Each number is 128 + 24 x the weight over the matrix's rms, rounded and kept within 0 to 255. Layers, rows and columns count from 0.

# layer 3 MLP gate, 1024x256, rms 0.0976, rows 324-341, columns 0-127
[[ 98 161  77 131 127 162 120 132 124 142 137  86 158 169 144 100 133 146 115 143 123 148 107 143 148 132 117 132 130 185 124 163  92 110 114  99 136 152 108 132 119  95  96 127 106 153 143 155 104 118 150 126 133 126 133 122 139 171  91 102  92 108 136 159  38 145 123 111 117 114 103 105 115 113 133 123 165 122 137 140 155 125  97  97 130 124 134  82 120 124 131 126 107 108 102 129 112 130 160 118 140 155  94 117 142 162 139 141 158  91 172 142 129 199 110 135 144  60 129 198  99 100 148 131 134 148 154 121]
 [105 135 157  88 141 164 137 127 134 126  88 123  84 103 126 154 131 140 171 129 133 141 149 125 112  84 166 143 129 203 105 114 129 136  95 132 101 134 103 167 149  84 155 131 171 126 105 162 112 136 130 141 106 111 125  98 102 150 133 118 159 107 109 170 124 143 125 117 136 184 136 134  90 118 165 138 164 113 130 139 159 132 115 135 111 136 146 132  84 167 118 155 125 157 159 167  89 154 138 133 144 109  96 141 115 168 122 158 148  98 113 128 187 135 143 133 113 106 105 108 158  76 181 129  91 127 129 162]
 [121 141 117 170  91 150 150 100 137 141 111 138 124 157 113  90  64 169  98 111 118  91 152  90 165 122 112 129 164 160 129 122 110 136 148 143  99 139  98 123 132  68  94 118 118 176 108 149  98 100 137 136 130 118 112 139 152 158 101 119  67 120 118 132  90 123 194 124 128 171 136  86 108 156 161 175 133 147 112 106 119  97  96 119 162 121 170 121 141 116 114 151 124 114 121 120 133 164 110 157  96  65 177 105 116 148 108 153 145  80 191  93 128 114 150 173 105 141 150 116 170  96 148 122 122 124 133 145]
 [133 126 179 155 114 131 103 133 130 124 134  91 158 172 118 108 146 161  99 138 127 100 120 142 136  99 165 125 148 157 148 169 140 132 165 142  98 135 109 146 142 155 131 112 131 147 133 148 103 162 118 144 126 133 150 157 160 178 145 161 142 105  81 116 126 152 124 139 142 183 121 140 144 116 108 192 126 143 126 121 150 109  99 129 104  58 122  96  92 133 124 112 150 103  66 116 143  94 128  92 148 115 115 120 161 119 132 141 157 102 125 123 125 125 132 120 110 118 136 152 134 121 151 127  95 134 164 117]
 [116 147 102 100 136 123 128  91  90 131  75 178 123 190 142 143 109 126 136 100  98 115 114 140 145 124 163 132 102 110 109 141 109 109 124  80 133 173 138 129  96 131 100  77 120 117 167 145 122 144 115 142 163 143 115  89 154 122 123 135 111 137 114 136 152  86 112 139 130 132  80  86 153 135 158 169 161  88 151 137 127 143 109 113  96 118 149 126 101 149 104 148 129 116 124 139 105 107 136 162 110 171 186 119 166 113 135 116 144 143 101  91 148 136 113 131  87 121 139 129 145 117 112 145 127  96 148 123]
 [120 109 134 144 183 126 113 162 129 140  95 147 111 165 110 131  82 126 131 151 100 164 118  88 149 116  83 162 105 142 121 112 159 151 114  89 135 115 109 135 140 112  86 104 161 158 123 139 124 118 111 154 116  94 104 113 115 108 122 115 141 150 132 159 115 112 144 122 152 129 144 126 135 170 158 126 159 134 128 107 128 132 113 153 149 121 116 141 154  90 123 171 121 115 178 159 100 112 140 148 115 104 161  99  92 116 177  66 136 115 116 118 154 144  95 113 113 143 139 164 100 130 114 122  90  97 126 100]
 [107 154 120 126 134 146 145 172 118 116 100 149 134 146 100 138 131 136 159 116 138 173 130 105  90 104 136 152 167 140 114 123 155 117 120 125 135 135 112 125 123 130 166 137 131 142 134 124 141 174 169 126 137 130  49 141 108 120 133 127 139 134 141 115  92  79 153 152 105 151  84 109 125 154 112 129 154 137 140 117 147 104 120 120  93 113 115 133  95 109 119 143 130 133 107 125 117 128 159 106  94 134 125 131 101 127 112 134 146 112 119  80 132 111 124 154 121 156 142 126 166 115 101 140 120 116 115 118]
 [143 174 162 138  51 170 159 127 104 134 156 147 167 179 129 113 117 197  72 163 139 150 151 111 111 127 139 120 159 105 128 127  86 172 195 111 131 137 114 159 107 101 140  80 158 165 112 168 112  72 159 113 141 143 129  99 148  93 151 131 153 101 149 125 107 110 133 114 129 182 130  98  93 147 137 161 143 140 157  79 127 127 124 147  84  71 127  98 152 135 125 195 180 143 124  86 145 151 132  96 126 113  92  88 140  86 124 103 164 109 142 134  87 141 134 149  90 106 124 110 154  73 158 144  67 167 118 114]
 [ 89 121 155 154 102 169 102 153 123 146 133 146 137 135 108 132 134 113  98 154 132 109 171 100 123  97 106 146 115 137 101 128  92 131 125 114 180 150 138 148 134 115 105 109 122 157 135 113 150 108 115 120 117 130 126 116 148 108 139  99 120  77 150 159 137 140 139 126 142 134 131 128  76 115 126 131 128 103 143 130 111 119  86 114 108 139 175 143 109 125 114 126 135 137 153  98 138 143 146 135 136 106 150 124 154  72 117 110 124 106 122 104 117 155  96 108 121 147 126 160 124 110  84 122 141 147 154 151]
 [125  95 175 125 108 137 137 112 119 157 140 162 121 113  98 132 175 139 105 138 129 142  86 122 123 112 148 150 163 157  98  83 138 140 130 139  98 133 117 138 160 128 145 122 114 147 144 119 145 153 133 161  96 122 129 128 100 137 103  81 107 176 131 100 121 117 159 125 113 148 155 126 135 153 130 105 123 115 129  78 141 157 143 189 148 105 132 134 118 132 111 120 127 121 139 157 108 122  90 151 124 129  89 117 194 150 112 119 154 120 154  99  94 191 129 140  84 125  87 125 107 154 141 116 128 141 159 105]
 [123 147 133 117 116 112 152 102 121 128 120 174  84  96 128 164  92 159 149 187  70  94 155  75 128 165 109 143 152 134 130 103 102 113  85  77 131 110  94 120 144  99 146 131 136 175 131 150 128  86 123 147 141 116  90 149  75 126 142 134 114 131 156 121 105 159 153 114 159 124 102 110 123 127 128 116 103 109 134 119 115 160 147 138 162 139 129 112 152 118 137 143 138 139 133  97 114 173 156 140 110  98 135 166 138 117 138  97 165 127 157 160 141 179 144 138 114 159 141 118 124 102 122 125 127 132 122 150]
 [131 119 175 130 102 140 140 106 111 157 126 164 135 115 110 117  83 172 141 200 118 117 155 126 137 128 111 124 114 103 142 145  91 142 128 104 114 125  99 142  91 150 136 146 168 131 155 157 104 123 134 105 131 144 145 141  98 147 140 141 151 151 131 139 135 130  97 154 130 124 131  92 100 122 121 159 118 117 124 118 131 161 133  89 113 156 137 156 101 178 143 126 153 129 163  96 110 151 120 152 135 120 117 128 126 144 114 103 143 122 149 134 124 138 142 120 111 113  79 131 154 142 117 135  60  91  88 126]
 [151 145  97 163 128 184 127  95 108 133 127 150 123 152 139  92 153 141 119 142 117 148 177 130 140 149 117 117 134 123 149 122  97 100 117 108 112 125 136 157 112 178  86 121 156  93 139 105 141  99  98 164 130 145 146  77 132 135 118 148  98 104  84 177 150 160  99 120 166 159 147  98 106 127 125 129 143 131 100 129 139 154 108 109 122 132 168  81 124 111 113 123 148 102 156  99 130 142 120 170 121  79 136 138 157 132 118 111  98 128 136 115 163 151 100 121  90 128  68 132 123 166  92 121 127 143  88 146]
 [129 142 156 114 119 170 169 123 151 130 116 128 124 132 120 126 151 181 101 174 140 141 137 127  98 106 128 142 130 107 148 160 119  99 132 124 115 140 111 161 137 150 114  77 116 109  96 144 120 126 103 121 127 139 109 108 178 154  96 127 138  82 116 134 159 130 148 102 151 138 114  85 102 126 141 113 141 101 136 128 120 115 129 109  93 114 181 158 120 116 108 156 154 155 142 101 117 116 158 167 120 136 208 126 117 106 153 111 126 106 126 103 118 127 107 114  81 132  91 185 117  86 133  92  78 122 145 113]
 [136 131 154 125 108 136 139 111 126 171 124 105  76 151 177 181  98 129 127 131 150 149 161  76 100 125 125 129  97 167  93 116 146 121 133 130 165 158 121 188 115 142  85  51 134 132 171 136 138 127 119 160 148 103 114 143 127 130 103 138 148 119 101 137 156 121 162 118  83 116 137  76 124 146 172 160 134 136 124  86 135 155 166 152  86  98 127 121 166 158 180 142 184 144 139  95  96 109  91 140 165 135 102 119  96  90 127  79 170 102 105 124 113 145  96 137  92 120 127 105 150 144 150  93  93  96  90  87]
 [ 95 128  98 116 159 161 104 130 140 177 106 124 160 133 117  96 107 149 123 177 125 115 117 122 131 103 182 121 135 127 189 151  97 117 153 130 136 139  98 149 108 151 156  73 152 140 153 158 108 122  88 124 107 140 142 124 166 153 118 166 116 139 121 121 177 145 134 134 152 126 114  69 129 120 133 128 120 117 127 120  96 156 147 116  98 112 137  92 115 153 113 115 162 123 117 124 105 120 125 183 138  92  87  98 132 134 182 122 138 151 123 146 118 147 150 148 142 109 102 120 150 120 122 114  77 124 124 115]
 [108 199 130 112  78 162 171 137 117 129  99 154 127 146  92 133 149 167  96 167 100 121 152 142 113 127 122 128 145 154  87 143 135  77  89 144 147 117 117 117 149 130 103 150 141 115  76 146  81 131 158 155 154 141 154  91 108 156 136 118  87 128 106 143 118 176 100 134 155 201 147 107 105 147 139 160 131 141 161 129 126 116  78  90 140 113 110 103 149  70 151 144 140 126  75 115 152 134 152 124  96 155 142 145 100 166  68 120 121  79 140  96 131 152 165 164  99 136  96 125 103 162 116 160 114 130 126 129]
 [127 117 122 191  97 135 107 124 132 137 138 123 162 118 153 123 124 144 124 148 139 164 129 135 119 125 120 139 135 122 110 123 122 108  70 104 146 169 105 125 115  92 133  71 148 138 108 133 113 161 137 131 112 112 145  99 154 166 139 126 134  89 143 148 165 135  73 139  92 117 146 141 104 126 127 115 133 160 143 148  95 128  87  95 131 124 151 105 145 157 119 140 119 153  86 109 123 121 115 149  95 116 133  99 134  93  93 119 149  80 115 154 110 156 103 127 157  85  95 128 139 112 142 139  81 123  87 101]]
# layer 3 MLP up, 1024x256, rms 0.0857, rows 324-341, columns 0-127
[[180 105 140 157 138 117 139 108 184 143 151 175 159 114 134 137 113 141 136 130 101 132 156  99 150 125 126 100 126  98 114 131 140 160 133  82 132  94 107 123 115 131 103 125 165 127 140 102 167 129 122 106 150  98  99  60 117 130 148  62 117 137 156 126 136  81  95 145 147  89 105 146  86 112 122 161 114 120 148 145  68 133 109  89 176 127 104 163 144 104  78 104 127 115 134 116 107 166 149 132 124 115  96  71 131 153 122 124 152 150 168 167 136 104  99 136 121 138 141 109 147 128 118 134 176 106 135 105]
 [ 84 122 118  92 101 118 114 140 119 125 114  96 118 107 147 158 118 144 165 113 156 104 151 104 124 110 123 134 102 204 108 105 154 142 107 115 154 148 111 135 139  99 157 130 123 135 113 111  99 134 143 126 114 108 145 134 118 123 130 161 141  94  69 138 125 104 148 141 115 166 151 153 118  99 163 178 130  88 101 136 130 138 147 154 131 142 149 158  94 104 116 129  95 126 152 160 123 142 176 110 163 105  97 118 148 157 124 134 130 136  89 156 136 134 175 128 149 134 117  85 194  82 130 153 118 120 142 142]
 [149 122 138  94 175 114 123 120 139 126 116 110 112 135 135  95 121 137 139 116 133 142  90 154 123 113 155 127  75  95 141 123 124  96  99 154 154 153 140 126 137  98 142 122 126 112 115 128 164 157  81 161 126 149 140 129 160 101 146 101 165 114 126 131 119  83 127 144 116 103 126 124 145 106 130  84 107 147 118 133 159 139 162 136 139 110 118 113 135 133 110  92 139 122 135 142 132 152 118 122 156 181 126 119 157 129  90 134 106 124 150  65 113 150 112 128 124  82  85 162 140 131 121 123 109 113 126 111]
 [146 133  99 138 132 130 119 152 113  92 169 144 127 150 150 114 130 112 143  95 138 140 119 132  95 151 121 116 147 112 132 165 142 183 163 153  93  98 117 133 149 144 175 103 165  97 152 129 148 122 131 131 102 183 136 148  67 154 146 148 101 125 108 170 156 148 129 148 118 135 165 142 103 109 124 168 107  92 119 144 130 138 154 141 127 121 108 119 149 157 101 146 113 108 150 149 144 164 175 105 163  84 134 126 139 130 127 141 121 109  75 135 102 120 151  79 153 138 138 148 131  73  78 129 113 125 107 163]
 [ 96 149 177 110 125 142 133 124 137 121 131 109 128 103 129 121 113 138 154  85 124 137 141 175 126  72 119 117 118 110 131 120  95 146 107  94  99  89 135 139 117 157  69 179 128 136 116 129  75 121 113 139 113 146 109 132 130 133 139 129 148 137 125 155 109 145 150 131 190 145  88 123 135 114  74  95 170  93 133 153 160 118  93 108 163 138 122 120 124 109 133 148  80 137 162 145 143 167 141 136 114 128 135  97 114 109 105 164 128 121 132 120  79 135 141  96 119 131 120 120 120 103 130 136 117 119 131 134]
 [105 141  82 132 101 158 111 131 108 112 145 148 143 116 117 122 148 133 164  81 120 142 101 160 129 134 161 122 149 169 163 130 129 113 165 114  98  92 115 119 134  96 146 116 110 141 163 119 121  85 123 124 127 131  88 134 134 156 110 146 126 129 111 100 107 104 163 104 146 146 147 153  98 100 121 182 137 130 172 157 147  86 103 138 117  91 151 108 140 116 110 134 123 129  87 150 111 135 148  90 147 161 135 134 187 169 110 109 118 126 123 129 155 144 143 102 150 133 111 120 146 113 145 144 186 116 115 161]
 [131 149 124 163 124 141 157 123 112 117 160 147 103  85 135  76 128 128 143 116 174 128  60 106 128 172 154 108 138 136 163  97  84 104 134  96 154 114 150 143 113 107 104  90 111 107 142 158 140 122 186 137 152 136  97 151 109 139 117 196 121 147 108 115 118 148 130 138 114 125 131  99 120 106 139 154 129 111 152 142 117 130 105 110  87 149 134 124 146  89 157 120 150 150 114 116 108 163  72 124 131 119 159 112  54 106 120 105 169 107 138  79 126 134 101 136 150 102 107 162 158 125 112 146 170 164 134 115]
 [169 107 131 145 208  87  67 137 159 156 121 165 162 152 130 154 126  88 166 101  99  75 146 118 106  99  89 141 138 166 115 160 157 116  98 137 112 143 144 127 203 145 133 145 157 123 125 100 167  90  78 157 141 128 132 128 141 120 151  81  96 103 128 113  65 106 153 105 115  51  87 136 145 134 156 121 132 124  59 153 132 135 110 141 150 143  88 104 104 116 133 151 130 144 133 182 107 140  93 150 100 138 112 121 140 133 117  98 124 129 127 142 132 113  64 117 161 138 170 144 176 122 110 109 167 118 126  91]
 [142 136 109 133  93 122 139 122 144 102 161 126 116  59 113 123 162 122 115 115 136 166 138 145 110 160 124 145 127 136 139 123 100 147  98 122  86  79 140 122 150 112 180 156 129 102 134 130 107 113 120 127 119 141 104 149 152 150 149 131 114 120 139 129 160 109 103 134 146 114 108 145 155 118 110  93 125 141 142 124 112 128 123 126 141 140 109 152 124 160 155 116 117 134 130 125 118 181 105 111 122 161 147 152 126 117 145 116 127 107  87  91  99 130 107 160 163 111 112 131 146 170 113 100 126 117  88 150]
 [151 156 107 180 110  80 127 134 118  85  87 120  90 120 104 111 141 128 129 115 119 121 121 151 133  99 124 155 102  97 170 160 131 150 118 139  90 143 153 122  91 130 199 138 145 167 115 172 104 147  96 123  74 137 152 122 130 151 114 138 154 126 124 137 134 135 126 125 133 148 120 156 156 115 115 169 121 120 100  68 118 143 154 142 147 128  99  97 106  99 149 134 152 161 113 145 146 118 134 102 108 140 116 130 114 117 104 139 153 171  80  69 117  96 123 121 143 126 168  79 113 136 153 105 112 117 113 133]
 [130 132 127 113 121 124 135 123 143 123 143 108 140 102 102 121 148 105 108 147 156 106 124 134 109 138 125  80  92 103 125 133 131 156 164 108 166 106 147 144 102 127 105 157 134 125 124 108 139 131 199 138 149 127 112 122  89 145 121 116 175 122 105 159 166 146 125 137 104 133 113 112 117 157  93 106 121 107 135 132 104 114 120 111  95 127 112 157 133 111 136 152 120 139 116 124 143  87 132 197 137 125 137 111  74 135 139 119 119 109 156 120 114 153 113 179 128 155 118  83 162 156  66 143  96  94 145 102]
 [122 188 134 108 132 111 157 146 124 114 141 109 142 132 127 125 143 135 132 116 160 105 115 148  98 117 114  91 135 149 117 132 140  88 145 100 142 125 110 156 137 154 124 105 124 162  99 120 113 107 113 113 144 134 110 170 130  89 129 102 117  95 126 130 107 135 142 141 139 118 102 141 136 168 128 110  97 134 117 130 151 114 137 145 109 123  84 109 109 122 153 128 149 116 109 146 146 127 126 169 124 134 146 125 125 106  91 106 139  94 124 100 133 102 113 147 122 138 112 130 158  82 102 153 118 148 149 116]
 [138 140 143 123 120 139 130 123 101  96 146 141 176 135 102 140 119 125 106 120 121 144 131 108 138  93 134  94 105 140  89 132 110 127 119 104 102  82 109 138 124 155 104 128 169 139  86 146 147 124 119 124  98 141 143 130 111 129 132 134 121 154 160 119 133 133 138 152 166 155 111 150 157 127 110 153 129 135 136 139 155 133  92  85 147 101 139 151 151 134 113 129 130 128 146 115 173 164 161  75 122 186 151 119 169  94 105  88 129 124  97 128 110 132 105 133 144 144 119  88 114 121  73 147 169 183  95 128]
 [131 107 128 156 169  92 142 152 101 118 124  88 112 141 132  94 111 106 211 151 138 136 124 136 132 173 108 118  93 133 145 136 132 148  70  53 128 109 131 156 137 139  80 110 146 129 140 106 141 128 132 133  98  81 134 117 108 124 106 171 120 108 102 105 137 145 157  87 110 114 133 144 153 159 165  98 145 118 120 142 136 120 137 155 126 164 130 101 146 136 184 125 115 166 112 107 127 105 151 130 151 111  98 139 140 125 169  76 103 132 118 118 105 131 123 113 124 129 115 101 145 162  93 114  77 148 119 128]
 [137 121 146 130  86 147  99 136 149 148 132 157 137 142 132 136 111 171 118  91 157 142 135 123  82 118 119 154 177 151 140 179 171 125 101 125 136  93  84 134 107 128 171 115 116 139 116 120 127 114 144 157 144 107 160  95 135 164 127 105 160 128  77 146 137  95 152  85 121 117 211 143 125 168 108 141 116 158 104 146 130 139  73  83 133 125  64 118  85 135 176 135 127 112  91 136 153 113 153 125  92 114  71 113 111 142 113 144 152  81 140 180 135 102 148 132 112 124 132 123 150 136 140  84 123 101 140  50]
 [139 132  96 166 117 181  79 133 141 123 143 157 151 124 143  95 113 103 134 137  99 118 113 135  76  92 126 141 156 126 131 165 118 110 157 131 123 141 125 122 144 102 132 142 137 125  71 119 147 169  37 129 162 134 113  69 147 126 108 115 146  94 118  93 107 132 136 107 164 118 119 135 105 147 173 124 152 113 151 202 109 152 139 123 109 117  89 107 128  85  67 108 158 118 118 120 114 128 169 137 104 171 182 103 154 163 156  78 139 163 133  97 156 127 125 124 146  92 130 192 131 130 122  96 160 148 137 128]
 [134 163 158 116 136 111 147  86 147 128 151 158 148 171 124 101  98 125 158 107  85  79 105 129 144 128 153 124 116 129 147 140 107 124  98 152 116  83 137 132 148 112  80 101 110 142 111 144 179  79 152 134 118 122 119 145 131 142  99 149 136 114  95 135 152 146 112 172 115 128 118 127 143 163  88 147 137 143 182 155 122 125 113 136 120 150  86  79 123 138 161 140 143  89 122 128 166 159  91 106 123  90 144  90 134  78 117 128 101 140 122 113 116 122 163 136 166 143 143 153  86 137 115 115 144 120 112  83]
 [ 80 119  81  99 169 144 165 127 143 125 113 137 128 101 118 153 111 118 126 188 156 148  94 131 125 153 117 135 153 106 131 128 140  75 168 135 167 152 140 143 139 151 173 132 131 104 111 130 117 116 130 137 137 168 115 113 142 123 146 136 107 133 134 100 175 127 116 137 122 101 110 122 126 150 125 145 119 158 145 153 135 129 140 124 130 152 128 122  75 103 141 132 152  71 116 102 143 141  97 104 146 148 125 166 138 135 161 138 148 110  95 116 158 129 129  59  94 121 127 112 143  98 132 136 107 142 141 121]]
# layer 3 MLP down (transposed), 1024x256, rms 0.0855, rows 324-341, columns 0-127
[[152 124 135 112 148 109 106 108 113 100 175 104 132 122 119 132 138 145 181 105  87 131  86 119 108 145 119 112 111 133 109 147  92 117 137 126 119 114 136 118 147 122 107 130 175 126 157 131 102 108 165  81 171 107 111 120 110  94 144 105 132 195 124 132 105 180  77 129 129 147 103 150 142 104 133 126 107 123 120 139 115 105 117 104 125 101 113 146 165 136 103 102 153 141 131 159 139 111 147 111 140 152  80 119 146 127 120 120 115 142 137 156 166 140 115 112 157  52 104 126  97 147 145 100 130 124 153 149]
 [118 132  63  58 107 130 111 141 139 130  97 102 121 129 134 117 127 137 133 174 128  56 153 120 127 116 159 128 129 138 172 155 139 132 129 101 139 129  73 133 112 134 114 107 117 163 123 113 156 144 125 202 105 115 159 149 168 117 119 118 145 128  96 117 145  89 110 126 106  92 140 150 130 110 127 111 164 113 103 203 148  98  72 188  71 167 118 140 158 119 104 138 129 141 160 151 137 117 150 167 119 136  65 130 126 153 159 130  99 130 137  95 162 145  99 144  97 128 134  62 113 113 134 131 136 143 110 124]
 [156 129 125 132  94 160 131 126 100 135 118 103 157 100 122 108 117 186 166 123  88 117 107 115  84  97 135 147 157 122 144 147 121  98 156 171  76 144 125 115 145 116  92 118 140 160 125 124 107 100 104  92 106 181 117 142 150 103 126 129 146 132  99 121 115 112 107 137  81 114 139 172 103 167 155  94 112 153 150 126 137 126 135 104 132 142 126 121 118 151 146 168 123 107 127 113 149 134 141 175  99 160 108 143 133 151 125 117 140 110 125  97 122 158 102 137 140  75  94 165 113 143 141 141 138 119 128 176]
 [122 163 132 127 104 123 147 109 123 146 149 124 161 131 171 154 159 164 131 105 136 129 126 148 122 126 108 104 142 113 140 142  90 183 145 135 169 120 120 119 114  99 159 120 145  99 133 114  61 114 139 116 151 119 151 136 115 146 118 169 109 148 116 175 156 181 122 133 135 136 124 150 118 142 106  76 101 118 105 141 158 107 155 117 141 107 103 127 116 143  85 167 175 133 103 124 141 166 123  91 198 123 130  77 178 139 142 112 169 104  75 140 143  77 164 127 110 152 111 128 109  81 100  93 151 154 113 109]
 [190 130 128 134 134 128 134 162 133 109 155 143 136 155 101 175 123 148  95 150 107 129 147 140  97 122  63 102 136 107 154 115 126 150  93 128 118  71 126 148 131  96 137 122 154 129 102 148 114 176 166 109 122 101 128 124  93 120 118 162 107 113 134 104 145 175 106 127 157 132 121 156 123  69 121 153 118 136 166 138 136 134 163 130 132 122 190 147  97 129 172 150 133 126 169 124 122 114 141 121 153 139 147 149 140 179 138 137  93 109 149  79 142 114  77  83 121 107 110 168 148  89 149 135 123  90 111 114]
 [134 103 118 113 129 114 118 103 106 107 148 135 145 135 129 140 128 118 115 106 123 118  85 150 147 113 126 163  67 162 150 152 121 129 130 142 141 115 208 124 114 113 185 145  95 154 140  95 120 135 107  71 150 160 122 129 141 125 119 152 128 149 115 129 105 107 147 164  75 122 116 203 127 129 123 121 116 158 111  81 129 140 125 110 122 143 119 139  80 135 145  99  95  99 159 124 148 158 139 131  92 149  95 117 148 127 111  89 124 141 109 138  99 153 130 145 143 115 102 135 132 129 145 128 116 112 142 113]
 [159 173 132  81 119 122  98  97 103 173 130 121 106 122 103 137 144 106 147 114 183 149 160 150  98 131 125  96 148  99  90 111 161 127 127 115 200 130 101  97 116 111 108 163 148 142 104 110 147 119 121 135 137 145 112 112 121 110 123 123  71 135 146 179 126  98 132 100 111 133 132 139 111 172  91 119 139 156 128  88 149 138 147  76 160 118 125 116 146 172  95 153 132 142 119 152 160 143 112 117 110 112 182 126 108 109 105 123 102 109 158 142 171 123 187 168 114 115 120 139 126 123 118 118 116 150 142 132]
 [160 104 138  91 163 117 119 179  87 109 131  83 131 117 128 185 153 113 108 130 128 176 108 113 185 129 139 111 164 145  89 120 163 137 125 104 157 172  76 153 136 148 129  92 142 172 176 120 154  99  80 137  90 134 105 106 125 135 126 116 134 132  95 111 161 155 143 162 114  85 166  73 150 143 172 124 140 104  77 114 197 183  85 108 133 134 160 135  71 123 156  91 130 132 122 146 115  98 107 162 116 129 145 137 137 130 108 145 126 134  98 113 119 179 139 111 136 121 132 112 146 142 160 137 167 127 163  88]
 [138 140 124 132  97 124  90 123 139 148 119 138 180 139 122 164 148 124  93 128 139 100 160 186 113 120 101 167 111 101 134 159 145 147 127 133 137 119 133 118 135  91 123 120 125 108 117 108 112 104 112 139 145 171 129  95  99 151  88 113 119 141 137 128 146 150 127 139 118 161 133 116  99  90 126 143 136 131 157 133  75 103 102 139 116 121 107 111 120 154 124 135 103 122 123 158 168 151 164  94 122  97 139 137 109 128 127 141 116 140 120 148 137 161  79 145 180 168  82 157 118 129 123 130 136 114 113 125]
 [127 155 115 117 126 109 112 115 113 138  99 102 164 153 114 120 101 134 135 153  90 172 107 143 131 101 166  85 125 115 185 120 144 117 102 116 137 129 140 134 108 178 105 133 109 152 164 142 124 130 149 131  72 117 147  80 139 123 167 141 163 123 144  80 146  88 129 125 122 154 134  92 123  86 144 124 124 114 106 141 142 121 159 130 142 119 102 137  82 137 106  85 115 126 113 114 152 151 149 149  87 152 143 127 104 144 165 105 145 140  97 127 117 135 156 155 108 101 161 138 143 124 104 139 135 115 140  84]
 [ 87 143 128 140 130  86 104 128 119 102 131  91  86  78 106 150 147 126 109 141 111 113 154 152 126 119 143 114 118 118 159  87 155 150 103  85 144 149 144 128 140 107 134 166 115 118 121 135 160 121 174 102 173  76 111 136  91 101 122 143 109 154 124 113 136 149 159 111 134 131 136 146 147 115 172 114 172 129 128 122 109 113 162 153 106 134 164  96  96 157  89 108 140 117 110 120 153 128 119 135 150 101 104 121 101 125 162  90 105 136 118 107 104 193 154 121 186 120 101 114 112 129 121 114 109 130 133 191]
 [117 112 141 121  81 119 106 139  90 116 126 124 123 117 157 118 119 106 132 176 113 140 153 158 155 133 129 104 120 134 131 139 136  88  68 135 134 155 108 173 131 134 142 128 109 121 119 131 119 150 132  90  66 144 111 119 105  94 137 139 109 143 167 117 132 160 114 133 152 130 144 137 116 101 124 138 139 132 153 140  94 119  88 152 129 124 123 119 152 119 110  78 129 126 133 139 136 150 153 112 107 153 183 122 128 133 125 159 144 102 152 139 110 117 115 164 111 136 113 142 143 170 132 142  84 140 151 161]
 [120 101 186 126 122 143 165  96 151 107 151 134 155 103 111 134 142 169 124 151  86 111 149 159 116 154 157 109 133 132  92 151 117 100 150 159 110 157 155  99 130 129 120  96 138 114 119 159 144  63 133 169 105 153 153 162 108  79  97  97  60 114 108 128 152  87 116 120 134 115 126 142 123 161 153  96 173 148 118 151 109 147 134  94 146 110  89 137 130 101 103 107 110 173 161 130 116 122 147 133  97 128 128 149 171 109  80 122  97 103 112 139 128 150 136 128  96 151 120 142 107 192 142 138 132 114 106 105]
 [121 133 122 136 137 150 126 122  69 128 127 145 150 143 120 130 114 128 123 105 124 165 102 157 163 113 128 131 141  95 162 139 133 145 133  85 143 169 109  94 131 130 113 134 109 137 128  68 115 137  99 127 137 157 115  96  90 130 108 135 190 176 121 180 159 115 140 143 148 119 151 186 111 167 119  90 127 135 149 102 163 125 104 146 115 150 131 101 102 162  97 129  77 191 130 130 110 105 198  92 123 138 148 134 110 105 133 149 115 142 143 120 130 174 154 177 147 128 145 139 109 164 137 134 142 145 144 157]
 [107 115 137 148 123 126 124 113 164 143  76 157 113 132  88 110 140 163 133  98 130 136 132 134 125 108 110 156  90 150 167 123  89 154 112  98 120 118 174  63 145 129 106 151 100  86 118 120 120 117 113 164 112  99  82 155 101 128 135 124 104 168 144 132 108 134 162 135 129 113 140 116 164 137 136 137 122 119 136  95 123  85 124 104 107 156 155 130 100 126 156 144 132  94 119 194 151 163 112 111 107 155 141 140 134 174 201  74  72 132 156 138 126 114 157 140 163  84 109 100 157 142 137 119 170 117 155 175]
 [168  84 138 110  89 148 150 122 135 186 114 179  72 118 136 118  93 150 141  97 103  99 136 146 125 128 148 160 120 128  71 137 117  98 112  99 109  95 132 118 106 141 101 141 151 117 127 135 112 150 113 118 150 164  69 147 153 182 154 142  95 117  98 102  95  93 109 130 121 129 114 169 129 129 110 169 120 119 151 118 100 139  86  76 140 134 127 108 100 134 123 147 117 149 157 188 152 139 132 169  80 160 137 147 114 143 104 135 136 145 137 121 124 164 138 170 166  92 121 132 149 151 170 167 106 138 186 129]
 [136 148 100 154 161 118 176 118 111 114 154 157 146 101 169 102 145 109 137 140 156 156 112 124 158 130  91  91 128 168 124 146 134 120 125  55 164  95 125 110 129 124 152 133 181 130 156 121 143 176 139 110 123  71 106 152 147  91 104 134 124 130  98 104 194 142 127 124 163 100 123 106 133 124 146 120 136 136 139 136 150 145 164 132 103 130 148 108 119 114 166 114 129 145 119 130 159 184 143 116 121 121 145 103 131 117 139 103 169 134 177 126 123 127 139 140 173 140 143  93 127  93 118 102  92 113 106 130]
 [ 99 103 105 103 143 143 148 137 123 127 136 160 126 163 146 131 111  89  98 128 159  95 128 136 122 123 105 154 153 115 141 142 145 106 150 140 133 132 141 150 102 183 150 124 100 169 152 155 121 143 141 128 144 115 153  87 164  83 125 118 102 145 105 101 144 146  89 111 124 113 160 110 106 164 162 123 130  86 148 136 123 120 144 136 125 123 131 108 123 172 127 166 150 129 159  93 128 156 111 139  91 133 161 118  93 145 122 103 132 130 149 147 123 149 130 148 140  94 144 134 116 117  97 151 121 101  91 111]]